{"d_model": 384, "n_kv_head": 3, "d_mlp": 1024, "positions": "rope", "rope_fraction": 0.5, "bias": "none", "init_std_o": 0.00698, "init_std_up": 0.0441, "optimizer": "adamw", "weight_decay": 0.095, "grad_clip": 1.0, "warmup_steps": 328, "dataset": "wikipedia_en"}
Each number is 50 + 10 x the weight over its row's rms, rounded and kept within 0 to 99. Layers, rows and columns count from 0. The size before them is the row's rms in percent of the matrix's.

# layer 13 MLP gate, 1024x384, rms 0.0575, rows 800-836, columns 64-127
097:49 43 57 45 47 51 60 36 47 27 40 61 48 52 44 50 54 40 46 48 64 50 68 61 37 67 48 55 55 54 35 50 57 61 33 43 61 39 63 47 42 36 62 49 50 49 59 64 56 34 54 51 27 56 39 52 52 55 28 46 42 37 70 55
094:58 43 56 54 62 45 30 66 31 56 30 49 50 51 77 56 52 53 49 45 44 47 62 21 40 53 42 57 46 53 73 29 54 37 41 47 56 59 46 52 25 52 51 47 43 47 64 46 37 52 48 59 42 44 43 40 45 46 54 32 51 51 66 52
087:47 49 57 71 41 45 52 62 45 42 69 57 46 34 58 48 50 57 43 53 47 45 67 43 57 53 46 46 53 43 58 56 43 59 59 49 50 48 66 62 46 42 31 57 38 54 42 44 56 56 47 41 41 59 71 50 58 33 44 61 49 62 36 48
101:49 51 49 62 28 37 44 40 58 40 37 50 36 62 51 44 65 56 39 58 45 58 48 53 47 63 30 41 51 46 48 39 27 51 62 51 51 40 52 68 55 39 66 50 39 54 61 52 48 56 55 45 57 29 31 52 48 64 52 65 64 53 51 28
093:56 51 49 57 45 38 55 63 43 57 56 44 46 55 47 56 32 43 45 48 58 65 57 72 48 51 47 57 68 57 71 33 53 52 41 45 51 56 47 55 80 57 47 68 53 38 47 52 40 47 34 48 46 57 52 46 48 48 50 49 50 49 61 51
100:53 41 42 55 57 54 41 52 40 43 49 48 54 46 53 47 55 62 42 57 58 24 65 61 52 71 47 61 43 57 43 35 57 59 32 38 60 62 46 64 51 59 33 56 46 63 48 70 56 40 53 50 55 57 59 49 61 64 36 49 49 49 41 59
100:42 43 44 64 52 54 36 38 58 46 39 60 53 67 58 58 57 38 46 61 46 55 74 60 51 49 41 58 63 37 56 44 54 46 53 55 47 61 44 55 45 28 63 52 61 48 54 57 32 52 39 35 70 54 65 41 43 56 31 40 37 59 47 58
096:67 50 70 54 47 43 53 31 54 45 57 33 64 41 59 52 48 52 48 57 51 66 42 58 46 65 62 63 58 48 50 37 54 59 47 46 51 51 46 49 76 63 59 44 75 47 48 44 43 31 36 34 47 54 58 62 62 60 45 65 57 39 51 53
095:53 69 47 38 24 35 54 47 52 56 50 27 47 49 56 46 68 56 36 55 59 57 48 51 54 59 39 41 68 40 43 33 33 27 44 54 61 51 55 54 49 39 50 54 42 49 42 63 58 46 38 45 30 63 44 56 47 47 45 55 54 54 56 60
107:36 56 31 54 59 43 63 71 58 49 43 32 75 51 69 54 42 69 40 53 55 48 35 36 50 55 53 55 57 59 43 57 61 57 39 52 36 44 43 51 51 38 54 65 55 56 74 50 44 52 60 52 60 50 59 44 59 44 59 61 54 43 50 56
099:63 39 48 60 67 54 53 33 47 50 42 69 52 48 59 64 48 61 50 52 60 44 63 52 50 31 54 63 52 47 36 49 49 33 56 57 37 35 53 61 54 50 57 62 50 59 62 51 63 43 57 63 61 45 45 29 34 56 59 55 54 72 62 75
098:64 34 36 58 65 32 42 40 43 42 50 38 56 44 77 47 38 48 42 35 55 45 64 78 62 48 43 38 55 42 33 52 49 45 56 62 47 53 47 53 63 38 53 49 43 51 40 41 56 47 48 55 32 63 51 43 49 48 32 71 66 68 54 55
097:53 38 41 42 52 53 44 60 63 56 44 24 49 42 44 38 54 55 59 59 41 33 59 60 43 59 40 67 55 46 40 70 49 57 41 34 47 64 42 54 57 43 62 37 56 72 64 34 61 22 51 51 56 54 47 53 63 59 48 59 56 60 52 42
102:60 55 47 24 46 42 60 62 51 52 24 28 44 40 29 58 57 42 46 61 50 60 49 59 62 47 58 56 53 43 50 63 45 51 38 46 36 36 44 36 53 53 52 36 42 39 55 32 50 41 55 38 51 41 37 55 59 38 60 42 52 49 32 44
097:62 40 62 49 47 46 41 44 57 43 44 51 43 50 58 69 48 62 39 45 38 39 64 44 40 56 49 44 40 49 38 53 33 47 64 37 51 41 44 50 54 43 56 47 48 66 51 54 43 58 24 55 65 59 65 48 39 68 42 54 34 66 46 43
107:38 54 51 50 38 64 33 36 31 39 27 48 60 45 71 61 36 77 59 57 58 66 69 48 41 59 34 40 36 39 39 51 49 49 52 42 40 59 68 45 47 55 48 51 53 51 61 42 40 45 31 57 52 48 40 41 55 37 39 57 66 64 40 49
094:40 55 46 44 54 61 52 36 73 44 48 38 44 55 43 71 51 47 42 50 42 24 33 62 46 49 47 34 42 62 61 46 55 56 49 48 40 53 59 55 37 50 72 64 62 59 49 41 50 42 51 67 53 62 65 45 40 56 46 61 54 56 36 47
096:61 45 41 68 50 40 38 42 64 48 53 47 61 41 70 50 44 61 31 55 83 32 57 52 36 60 41 38 59 52 50 50 37 43 49 35 53 45 52 53 61 44 64 43 56 59 53 39 62 55 30 37 53 55 51 32 49 67 33 49 51 67 56 46
106:41 46 51 79 45 60 40 46 59 39 63 60 52 44 59 45 35 41 45 35 48 54 55 55 41 51 57 38 52 50 67 53 56 55 45 53 41 68 50 43 54 54 74 43 46 61 58 47 36 48 46 63 45 65 43 67 60 44 36 48 76 57 41 64
109:48 40 51 62 47 61 40 42 45 54 37 45 54 33 34 42 42 55 46 47 64 50 62 46 42 58 44 61 57 53 57 33 57 66 43 64 45 63 40 72 49 55 65 48 60 48 49 64 39 40 44 48 51 58 50 61 42 56 36 49 66 36 60 76
101:48 53 41 62 72 54 48 67 42 59 68 49 55 50 58 53 67 50 30 58 55 51 41 40 35 60 57 49 38 70 67 53 54 42 37 51 47 59 52 48 39 51 47 41 52 53 42 57 39 48 31 46 58 77 55 43 54 45 55 52 37 66 65 47
091:62 26 59 45 23 42 57 46 49 35 32 55 55 39 45 47 53 43 39 50 49 43 50 55 49 63 50 52 42 62 33 61 45 55 37 52 49 58 66 47 36 48 46 69 40 71 62 31 54 53 43 48 38 41 51 39 63 56 44 40 65 62 55 67
102:40 44 31 66 67 36 48 55 56 36 61 41 47 56 47 69 40 53 39 41 51 49 50 60 39 59 33 56 45 53 69 37 58 44 50 31 61 43 47 57 56 54 60 55 60 42 45 50 51 41 62 34 59 41 55 56 48 61 44 42 47 63 49 29
105:61 57 62 52 64 52 58 53 56 72 58 54 54 34 57 44 47 71 53 54 46 46 73 48 45 51 29 49 47 55 58 52 47 72 42 44 38 38 40 59 42 52 44 50 49 49 61 48 47 56 30 51 59 38 50 54 71 47 58 52 65 57 57 55
100:46 48 54 44 43 42 49 42 61 43 62 49 40 65 53 49 70 65 61 50 56 41 56 34 36 46 50 50 61 56 41 50 57 63 53 35 62 51 44 53 48 48 40 45 72 42 46 47 49 51 41 55 50 56 44 38 51 58 54 53 64 57 41 50
097:48 45 58 59 64 60 54 55 38 45 54 54 61 65 55 43 43 60 39 43 54 63 49 54 51 40 54 65 50 64 48 58 45 49 66 39 38 45 50 33 63 38 62 57 44 63 45 52 43 54 37 52 38 43 62 60 42 62 49 43 43 57 37 61
108:57 47 57 69 53 68 51 64 47 46 45 47 53 65 48 61 61 76 43 50 61 42 60 39 43 56 56 48 62 48 44 42 55 43 50 42 39 38 50 60 57 57 62 50 69 65 58 56 50 59 46 47 48 48 53 46 52 68 60 40 58 40 51 48
096:58 58 50 66 54 51 55 43 62 50 28 48 48 37 54 59 48 52 53 57 40 46 54 51 54 45 64 65 57 52 44 50 45 76 48 38 54 60 65 59 45 38 60 52 52 50 56 47 57 33 43 30 43 57 46 38 51 56 50 56 45 35 57 50
102:71 45 59 54 38 64 41 49 52 64 44 49 46 38 43 66 52 66 39 49 46 59 44 44 53 57 37 36 51 60 41 29 39 46 47 52 36 45 54 57 60 35 69 34 48 46 60 40 46 38 44 35 65 63 59 35 60 59 43 46 41 53 61 62
101:38 51 34 49 52 50 27 33 34 31 51 35 39 57 61 35 52 61 49 45 62 41 56 64 52 54 36 47 57 62 65 46 40 45 52 46 66 43 60 64 45 52 51 58 56 51 43 35 57 56 46 47 46 56 50 64 59 65 51 57 46 60 47 28
100:59 43 57 50 74 50 65 75 52 36 51 51 55 42 52 56 58 58 52 57 48 45 31 41 54 58 57 39 41 70 38 55 38 59 56 29 37 51 45 57 44 56 54 60 49 70 65 51 40 50 50 49 53 39 57 50 63 53 49 50 41 48 68 59
090:53 36 37 48 51 50 39 29 51 57 45 47 47 49 51 56 48 45 40 52 51 62 45 44 36 56 34 49 62 57 59 33 48 40 21 49 51 60 73 40 48 41 62 58 54 45 43 33 55 51 34 53 40 46 47 47 34 41 45 49 62 46 54 50
096:61 57 48 55 30 41 46 52 40 54 46 59 29 65 42 64 37 54 38 54 71 46 74 50 50 53 52 63 54 37 34 36 46 45 30 52 32 42 39 69 56 38 39 48 59 60 54 56 62 49 50 49 42 37 55 52 56 56 53 68 59 59 52 33
106:50 52 45 60 54 42 57 58 58 59 52 58 50 68 56 63 57 38 27 65 64 69 50 56 44 43 41 45 39 51 48 49 38 39 56 37 44 65 42 71 49 57 46 52 51 45 48 61 37 53 49 29 53 78 44 35 52 50 41 50 24 47 42 56
107:45 36 55 67 51 50 65 56 45 48 55 51 51 62 61 46 57 58 37 38 61 50 34 44 50 47 58 47 51 34 48 37 33 62 49 30 34 62 36 60 50 43 60 45 43 58 35 51 51 35 36 45 52 59 47 54 52 63 46 58 60 43 55 70
100:58 26 44 60 62 43 62 52 62 41 44 45 65 38 51 41 49 55 42 49 55 59 69 60 34 54 32 54 36 69 36 46 44 71 62 51 41 49 39 62 52 47 53 56 70 63 51 53 53 56 48 34 50 44 52 42 50 46 53 61 33 48 53 41
099:46 40 56 37 60 62 51 61 56 53 48 59 46 26 53 53 47 50 56 53 64 49 50 56 65 40 46 61 42 68 51 43 45 53 53 56 53 49 63 54 57 52 49 48 46 53 49 54 51 43 57 51 48 65 53 50 42 43 56 41 61 62 38 53
# layer 13 MLP up, 1024x384, rms 0.0589, rows 800-835, columns 64-127
095:49 24 44 46 57 36 42 70 52 67 53 60 35 34 62 36 55 37 39 56 41 54 43 62 62 37 38 53 41 39 49 51 56 41 60 37 59 44 29 45 35 51 42 59 57 55 59 58 67 41 44 45 38 52 58 51 62 55 56 36 52 63 53 52
089:45 41 40 37 49 49 51 65 56 46 39 50 48 60 54 45 62 53 46 34 55 70 60 40 45 71 49 33 42 43 29 41 60 44 56 42 53 50 45 50 40 46 72 58 50 56 43 60 52 38 62 49 56 73 52 49 64 57 65 51 44 48 50 35
080:35 53 31 46 39 61 43 53 58 66 51 78 36 63 52 54 49 49 53 49 51 47 52 63 45 63 48 57 53 60 51 50 50 59 46 48 52 40 45 54 50 45 61 40 56 56 71 45 46 41 40 56 47 63 62 46 60 48 32 64 51 48 51 64
101:51 43 57 47 44 52 39 39 55 51 36 40 46 61 51 62 50 52 60 41 48 51 50 37 50 54 51 65 34 53 67 49 41 51 55 37 43 62 30 55 54 41 53 41 43 29 52 43 56 56 46 49 56 72 39 56 55 79 50 53 44 59 42 53
093:57 52 48 54 53 46 50 59 54 56 52 35 55 56 48 65 53 65 51 54 38 49 61 55 45 44 53 56 55 55 44 49 50 47 46 49 43 41 48 51 48 44 70 68 42 52 48 68 60 52 42 54 62 68 44 50 52 46 48 32 41 57 40 80
098:54 37 54 58 40 45 57 40 62 39 69 61 32 42 33 61 48 57 53 75 46 57 29 65 53 56 51 55 37 68 39 43 49 56 32 58 51 52 51 50 56 34 51 33 53 55 46 40 40 47 32 43 36 35 71 37 38 43 60 54 52 37 66 37
100:38 41 39 48 64 36 47 46 47 50 54 39 44 29 47 62 49 38 48 38 59 43 56 51 48 49 51 57 29 56 55 35 48 69 43 45 57 57 71 57 53 59 44 41 36 44 41 55 64 57 47 49 50 62 37 56 52 55 48 46 37 65 42 55
095:60 52 51 49 49 50 37 72 43 59 59 58 52 29 54 65 43 56 26 27 66 61 31 48 45 46 46 51 47 43 47 62 44 41 58 40 65 58 29 55 48 45 41 61 70 42 40 46 48 56 37 51 46 38 46 66 46 36 63 67 44 61 44 47
095:55 60 57 56 57 54 61 40 60 51 65 54 46 54 38 53 51 47 40 60 33 78 40 53 38 54 59 48 72 49 52 56 75 52 31 51 52 32 23 57 41 64 43 48 44 62 46 39 31 39 42 47 55 46 57 61 67 51 43 61 56 62 44 52
103:73 53 42 59 38 64 56 64 55 59 46 68 50 57 53 53 47 68 46 45 45 47 65 56 38 49 60 60 68 48 52 38 41 55 41 32 47 46 74 44 47 34 44 52 42 49 51 29 57 32 57 61 43 39 47 36 56 52 56 48 40 26 46 53
097:57 43 63 50 62 63 43 51 49 55 31 62 43 63 57 52 55 44 61 41 42 36 57 65 50 49 50 40 59 37 53 52 39 50 46 52 27 41 68 59 49 66 53 26 50 44 59 49 45 68 51 40 64 45 36 46 55 36 42 44 53 49 60 33
097:50 53 61 42 37 45 45 47 42 56 35 34 52 60 47 40 57 38 51 43 44 38 38 42 59 48 47 65 49 58 76 64 44 54 50 55 36 36 42 69 46 53 34 33 44 50 51 45 58 36 48 54 46 51 34 62 65 58 54 52 57 64 49 54
096:32 40 42 55 43 56 44 52 64 53 49 45 59 37 65 44 38 44 41 52 48 67 63 69 42 40 49 44 39 47 41 57 43 57 53 56 44 59 48 54 46 50 55 57 56 54 47 41 52 33 48 63 43 57 60 56 68 34 51 61 48 47 57 63
099:53 55 59 66 40 41 58 50 30 55 53 47 55 67 56 51 52 56 46 57 64 47 50 41 46 57 38 44 55 37 65 38 41 65 47 48 51 52 54 53 53 79 60 55 51 65 32 33 55 55 69 45 59 54 52 48 54 52 35 50 46 50 36 51
096:37 45 46 53 57 58 41 60 59 52 48 46 50 49 67 48 58 47 55 64 69 32 58 41 44 41 50 60 58 61 52 54 41 40 51 53 50 50 47 46 47 51 58 43 54 58 37 53 55 57 48 39 45 53 51 63 41 44 46 54 40 45 48 37
108:62 45 64 50 50 44 54 58 39 48 66 48 47 50 44 37 46 55 60 49 65 46 39 39 47 49 58 44 62 51 41 72 65 65 70 45 41 50 57 48 45 51 34 63 37 29 54 35 53 41 57 37 57 45 45 44 56 53 62 58 55 59 44 55
094:53 52 37 52 58 46 62 42 47 53 57 42 48 59 63 58 49 50 56 52 45 37 65 53 65 40 35 59 59 52 45 51 40 63 59 47 51 26 61 40 46 36 40 60 37 33 61 53 64 37 45 51 48 46 37 32 34 41 67 59 40 64 46 42
090:69 37 45 63 53 44 46 54 43 47 58 44 43 44 53 41 52 59 46 57 43 49 52 52 43 62 51 46 39 63 57 58 61 67 42 54 43 56 46 34 41 51 44 62 43 53 60 67 61 37 55 65 61 50 41 44 51 63 37 54 54 52 56 45
105:52 62 49 49 53 54 49 46 57 59 38 26 70 52 37 38 31 52 59 44 49 37 46 47 85 38 48 52 71 47 44 59 52 71 44 43 38 36 51 46 31 65 44 51 48 46 57 70 35 54 48 53 40 49 50 44 69 56 30 52 57 52 50 39
108:54 52 53 31 52 49 54 43 36 68 25 50 33 41 53 54 42 42 43 54 56 40 31 49 46 61 61 44 41 48 57 50 61 37 51 53 57 37 45 62 29 55 52 59 63 43 44 56 40 53 64 40 41 45 70 44 57 47 65 42 52 45 57 64
100:29 55 59 62 62 52 36 40 55 50 54 60 53 40 58 34 44 49 57 50 51 57 53 62 52 50 34 27 40 48 54 53 60 56 43 53 68 48 56 45 50 44 38 48 50 52 49 67 62 31 37 52 54 65 58 61 39 46 47 47 35 46 33 51
095:39 44 32 64 68 34 43 82 45 71 45 53 41 51 64 65 51 62 38 54 64 39 40 52 51 55 41 38 44 39 52 46 54 40 73 53 61 49 45 49 54 40 69 59 45 58 43 53 54 51 50 47 46 47 68 66 55 58 44 53 45 42 56 52
102:47 62 54 34 42 43 46 38 50 70 55 57 46 48 41 43 56 45 60 44 41 34 53 35 54 59 63 41 45 40 34 52 38 59 54 40 55 61 46 60 59 48 67 58 48 49 60 55 51 45 48 52 33 42 46 71 52 61 66 53 57 38 45 41
105:48 55 51 43 76 45 52 42 56 66 48 40 60 44 69 53 39 67 47 48 48 52 69 44 52 60 48 52 51 48 45 55 35 61 46 64 47 42 60 47 41 52 43 47 51 48 56 52 44 68 39 52 34 46 51 45 74 39 45 46 82 71 59 47
100:45 47 48 58 20 37 66 56 54 46 41 78 58 43 73 48 48 52 41 31 58 60 64 63 54 63 52 49 31 62 59 54 47 41 37 38 60 48 67 48 48 52 53 44 40 70 66 68 46 38 41 49 50 54 64 46 45 42 46 42 33 47 43 51
095:58 58 50 47 39 52 54 56 40 39 36 55 49 44 45 59 51 46 56 66 39 50 51 51 63 48 41 28 55 58 45 47 60 34 70 48 48 38 41 53 52 52 45 39 32 43 48 42 41 53 63 61 51 40 41 24 60 42 55 62 49 50 39 31
099:37 64 46 53 47 55 35 36 49 51 42 42 46 62 50 54 51 53 38 54 65 49 61 40 46 47 47 37 59 46 23 25 50 55 56 43 71 32 61 44 52 48 41 75 49 54 65 46 49 61 65 43 59 53 56 35 41 50 36 64 49 51 55 39
092:37 55 49 37 41 49 47 47 63 29 30 42 54 57 60 62 35 49 55 56 51 69 50 65 55 53 55 53 56 46 47 40 38 55 47 44 48 43 56 43 39 36 62 71 45 59 61 46 60 54 55 45 62 47 51 34 57 47 53 50 51 63 48 54
104:52 69 49 55 49 31 33 59 51 51 54 36 56 54 41 48 57 63 42 61 58 45 40 34 60 59 58 33 44 44 49 58 51 53 61 41 48 61 55 46 41 52 66 58 58 51 48 47 38 62 34 55 47 53 60 42 53 58 45 67 48 54 44 44
103:49 38 64 61 56 49 59 62 58 66 61 55 61 33 67 55 45 45 53 52 48 60 52 47 60 65 45 60 53 40 51 49 55 47 62 46 39 53 49 55 46 49 49 36 38 55 56 56 31 31 31 56 52 36 61 41 52 52 43 32 58 47 70 58
098:57 47 61 54 58 54 46 51 38 35 46 53 33 58 56 61 63 47 35 50 45 45 62 34 57 57 49 54 59 56 51 50 69 43 35 44 32 66 51 38 53 63 58 51 62 60 42 53 43 30 70 44 66 53 59 39 47 70 47 47 57 50 53 58
091:33 43 57 70 48 43 53 50 67 41 51 52 65 47 54 47 56 38 41 47 55 63 42 39 45 51 53 63 48 52 69 39 61 52 65 53 44 68 59 57 52 61 31 45 25 56 46 44 47 46 32 53 44 53 50 52 57 56 48 59 65 59 40 38
101:52 46 43 44 56 48 42 58 60 62 46 45 54 51 48 30 54 54 55 45 47 39 37 46 45 47 55 43 56 56 55 56 60 49 63 36 67 50 44 41 24 50 50 59 40 30 50 40 38 43 49 53 58 44 54 45 44 53 53 48 51 56 19 56
113:70 37 32 36 47 45 57 61 36 44 58 53 52 40 44 56 53 45 60 25 49 44 66 42 56 46 47 51 52 59 44 33 61 63 63 61 54 50 41 50 58 49 46 59 34 58 54 35 66 46 58 65 55 45 42 64 48 59 51 53 60 49 44 23
116:31 57 49 55 56 43 42 48 56 56 56 54 39 54 37 47 45 49 39 46 57 46 37 45 65 42 64 47 55 61 37 58 48 45 44 50 65 70 53 55 52 58 59 47 49 63 59 54 53 44 61 48 55 46 31 71 49 45 61 50 58 28 43 36
095:57 37 59 40 59 52 58 65 65 53 50 36 51 53 48 47 35 63 52 49 41 72 55 56 62 54 49 50 55 58 56 51 52 53 60 69 56 54 51 53 56 45 54 48 56 46 33 64 39 61 49 44 49 64 47 54 42 36 39 47 23 41 40 61
# layer 13 MLP down (transposed), 1024x384, rms 0.0517, rows 800-835, columns 64-127
097:41 60 51 47 59 52 59 56 53 48 68 51 63 35 53 50 52 77 34 52 51 48 44 30 42 59 56 33 55 54 49 35 49 62 43 46 55 47 47 45 55 60 39 22 54 41 38 48 46 57 50 32 61 55 47 56 54 64 61 41 47 36 52 70
091:56 43 59 47 44 48 47 36 41 53 36 52 54 54 56 60 47 62 37 48 50 48 60 40 64 39 59 37 71 43 40 43 49 44 42 39 37 63 32 39 44 45 50 43 35 37 59 30 39 52 43 40 51 50 47 59 46 57 36 41 36 45 78 54
082:49 63 54 66 39 50 55 55 52 73 45 54 45 40 71 50 43 53 58 49 53 47 64 49 43 44 64 35 47 55 37 34 40 67 56 57 44 44 48 54 55 34 45 41 54 56 42 34 48 67 55 37 60 51 63 58 38 38 34 47 55 53 58 57
101:56 41 58 63 58 63 39 42 47 55 49 47 32 45 48 51 50 51 51 60 50 51 62 48 57 43 48 42 59 41 44 26 28 41 52 60 43 49 45 69 54 48 45 32 69 60 64 50 59 42 51 55 47 56 37 45 44 62 40 48 56 53 50 38
094:44 59 46 47 63 49 46 55 41 54 53 55 48 57 68 63 73 44 40 57 37 56 52 41 59 37 35 39 41 47 53 45 45 46 39 56 52 47 57 56 49 63 37 48 45 54 44 46 58 57 51 52 39 56 55 51 45 45 60 56 34 50 64 27
099:33 40 39 50 42 47 54 47 38 55 47 45 50 54 46 41 45 28 53 58 50 48 44 69 50 53 49 49 45 37 41 63 44 62 57 62 48 52 51 54 59 42 56 57 50 56 38 46 49 41 49 43 40 55 42 54 43 54 50 49 49 35 55 40
101:42 43 41 70 38 50 65 48 47 53 48 51 59 47 56 53 49 48 40 61 36 45 57 57 63 36 39 53 39 46 74 59 37 52 45 50 39 64 45 43 51 43 57 60 69 64 46 52 60 48 50 39 52 40 55 61 25 75 39 40 32 59 58 60
093:38 71 49 43 56 48 62 31 54 56 51 45 30 38 63 63 42 34 56 51 42 62 35 50 58 51 30 66 54 60 36 49 47 56 40 52 53 75 60 56 28 53 55 43 49 63 30 59 50 48 55 54 61 55 58 55 41 32 48 57 55 62 46 59
095:46 60 55 31 61 60 66 59 59 61 49 61 58 41 53 60 50 49 44 48 52 45 44 49 35 39 55 45 55 59 38 46 48 55 62 43 27 45 58 62 42 54 58 55 70 45 39 31 41 67 54 48 40 43 61 58 60 54 44 62 60 49 43 48
103:60 58 50 49 32 38 51 52 58 46 44 51 73 66 56 55 49 48 45 55 48 40 33 51 48 29 48 41 50 48 62 50 51 55 66 48 55 43 47 42 37 34 49 59 33 54 41 54 54 51 64 44 68 46 61 64 36 38 54 49 54 36 46 52
096:45 61 49 51 42 53 47 63 39 47 38 41 45 46 52 65 54 38 45 63 40 42 47 56 60 45 32 46 37 59 66 57 63 59 59 48 64 56 40 54 59 50 51 56 38 48 38 60 50 58 63 38 34 68 67 51 36 56 45 45 53 42 43 53
095:42 59 45 51 39 43 46 59 59 56 60 58 54 66 50 48 62 57 51 63 61 35 57 43 37 75 53 50 43 55 29 41 43 33 42 51 72 51 55 58 49 55 33 41 57 36 42 62 43 41 41 48 35 27 58 54 33 64 55 29 41 49 38 56
092:32 56 47 51 28 55 48 41 43 55 58 56 52 57 60 51 59 50 46 57 70 35 53 45 52 50 65 60 51 48 66 34 36 51 60 66 59 59 56 72 33 64 52 54 44 37 62 69 46 47 50 49 53 47 56 49 42 45 41 59 48 48 51 53
098:68 45 40 48 46 65 64 56 68 54 44 45 54 40 61 56 57 60 48 44 30 55 49 52 52 49 42 73 71 51 46 47 33 55 42 33 40 46 58 53 59 43 49 46 40 37 52 33 49 53 51 41 49 63 32 43 56 29 49 45 56 62 68 48
099:43 50 58 44 76 55 62 49 35 53 60 39 49 41 45 45 60 42 62 61 40 58 44 45 47 52 39 47 55 46 67 54 31 42 32 45 58 52 48 51 42 55 41 66 50 69 50 67 27 53 42 47 40 37 48 54 55 57 43 57 53 62 50 33
108:50 54 88 60 46 59 63 52 36 68 34 56 57 57 43 53 54 66 49 55 59 64 34 48 33 52 52 54 47 43 48 56 32 44 46 52 53 27 53 48 51 42 53 53 78 35 63 64 51 47 58 33 42 39 51 32 39 53 52 43 53 54 31 30
096:53 43 49 48 54 53 59 41 57 37 35 55 52 61 45 46 62 24 45 55 61 51 52 58 58 48 51 41 56 30 47 58 64 44 45 46 51 54 65 53 54 34 49 40 43 58 54 53 35 58 54 54 57 45 40 47 78 40 58 51 55 39 53 50
096:53 34 37 66 47 33 48 48 61 65 41 34 43 37 54 47 56 58 53 56 59 63 44 47 39 46 52 48 44 62 38 57 34 55 30 35 60 68 51 40 46 33 60 55 46 48 54 75 47 41 50 38 54 42 52 73 41 64 50 62 48 45 54 75
104:40 42 57 47 63 61 56 62 68 24 45 43 66 33 51 42 58 64 54 53 51 27 57 38 62 56 62 52 46 55 39 45 32 47 56 54 42 55 67 43 39 73 47 52 59 57 54 48 64 35 57 44 61 55 50 45 33 50 54 47 47 41 47 63
105:52 60 65 50 64 49 56 38 38 59 64 38 43 42 59 40 38 66 53 48 65 45 42 62 48 60 61 58 40 32 65 46 58 35 45 52 49 53 33 44 53 48 52 33 55 50 37 51 36 58 54 58 27 36 44 66 68 48 43 53 67 40 45 41
101:59 42 59 36 32 67 56 39 47 53 26 32 42 45 44 73 43 52 63 42 54 60 45 62 55 65 48 55 54 41 39 55 38 41 42 50 52 38 72 55 51 43 71 48 46 35 49 44 55 57 56 52 45 44 62 58 46 63 53 56 55 46 67 63
094:53 61 35 46 41 39 47 52 46 52 56 65 69 48 59 52 56 45 46 64 56 36 50 51 46 21 17 48 65 49 54 41 46 50 37 38 44 54 45 76 64 48 61 51 37 37 45 49 48 57 47 43 42 42 48 47 51 45 60 47 51 45 49 57
103:66 56 60 41 42 61 34 47 52 55 47 44 52 53 50 47 41 56 48 42 52 46 59 59 49 70 41 36 38 57 50 59 69 57 44 60 48 43 39 48 45 54 56 47 49 58 44 35 40 37 52 60 56 71 42 47 72 62 58 41 52 37 49 48
103:56 49 48 21 29 68 50 49 33 52 58 47 66 51 61 58 45 40 42 45 64 63 53 49 55 64 58 58 66 57 32 48 58 39 62 60 56 50 43 43 62 47 58 61 55 52 57 52 53 44 65 31 47 51 57 47 56 37 44 62 48 62 37 52
102:56 49 61 42 46 52 35 53 56 50 42 42 62 42 51 58 30 49 35 42 51 55 69 62 56 59 49 51 42 65 58 69 61 58 67 59 54 58 45 53 55 40 58 50 52 46 46 52 42 52 49 57 52 62 34 56 72 38 50 47 64 46 45 47
097:51 55 51 59 52 55 29 53 49 49 56 58 64 70 48 36 54 63 47 60 60 44 45 58 40 60 60 49 57 60 57 71 46 46 47 56 44 48 60 50 51 42 41 53 37 36 50 64 46 52 57 57 49 45 65 61 48 50 39 64 48 46 39 53
101:42 41 36 51 34 48 38 55 40 54 43 40 56 67 66 59 46 20 38 57 49 28 45 48 32 45 58 59 59 79 47 39 45 72 40 52 69 36 40 72 51 59 43 49 39 49 39 43 40 52 38 55 34 44 49 40 46 46 59 61 61 71 33 53
094:53 56 50 46 44 46 62 59 33 57 75 53 45 54 31 46 56 55 33 46 53 47 40 61 57 55 61 46 55 48 46 38 55 57 53 47 38 34 49 50 67 67 50 38 45 31 53 38 57 55 30 52 66 60 32 61 62 57 39 60 49 37 50 44
106:55 70 57 66 55 46 61 51 41 61 56 54 48 40 29 41 59 44 42 55 40 47 72 57 48 61 69 52 35 37 51 58 42 51 36 53 43 55 29 41 64 47 52 50 45 52 47 52 59 33 56 53 54 56 39 43 67 61 42 41 56 61 35 31
103:51 47 56 45 40 65 64 43 61 41 54 61 54 44 54 40 45 42 44 44 58 64 33 43 47 37 41 39 40 49 50 59 57 48 30 46 65 39 63 42 56 43 51 61 52 52 40 45 60 54 52 59 54 59 59 35 42 48 55 55 43 41 49 43
098:39 58 49 61 51 55 64 54 53 42 51 53 55 55 59 80 40 48 66 51 36 65 43 47 41 45 60 50 57 49 33 49 45 57 47 49 55 40 46 69 32 46 56 55 40 41 61 48 46 56 62 36 38 31 49 41 57 53 51 55 35 48 47 38
093:43 37 38 55 50 56 38 53 53 49 37 42 46 61 60 59 46 51 57 57 34 70 58 68 52 59 43 53 59 57 41 35 56 53 47 53 50 40 44 48 59 54 66 56 59 57 44 63 32 36 36 54 48 40 43 51 52 53 34 64 57 68 64 56
099:31 57 34 53 51 72 47 63 37 70 62 47 59 33 37 55 43 33 54 64 56 43 50 48 49 38 45 49 75 53 63 47 36 35 59 52 63 44 44 59 49 54 54 32 58 40 53 64 48 53 39 57 44 36 60 37 57 57 42 30 48 44 66 50
108:56 51 58 59 58 48 55 36 50 38 41 53 64 49 47 49 58 47 41 41 55 42 46 58 47 53 50 65 44 46 60 33 29 57 43 48 58 50 40 76 44 61 43 35 52 63 48 39 59 31 55 63 53 52 64 37 34 48 56 52 53 49 45 34
111:54 54 58 44 34 52 39 63 36 50 41 63 46 48 50 59 39 38 55 59 75 67 53 45 58 47 50 52 46 63 57 55 45 61 47 49 62 54 60 41 58 38 45 40 57 41 46 44 33 68 39 42 58 79 37 42 59 52 37 37 51 43 56 42
097:39 70 56 53 43 61 62 46 44 66 58 60 47 63 62 57 39 31 56 76 47 49 66 50 63 37 38 53 49 50 57 69 52 34 40 60 62 46 39 44 61 55 67 46 68 40 53 42 41 37 47 54 55 43 41 55 64 39 47 57 48 33 54 69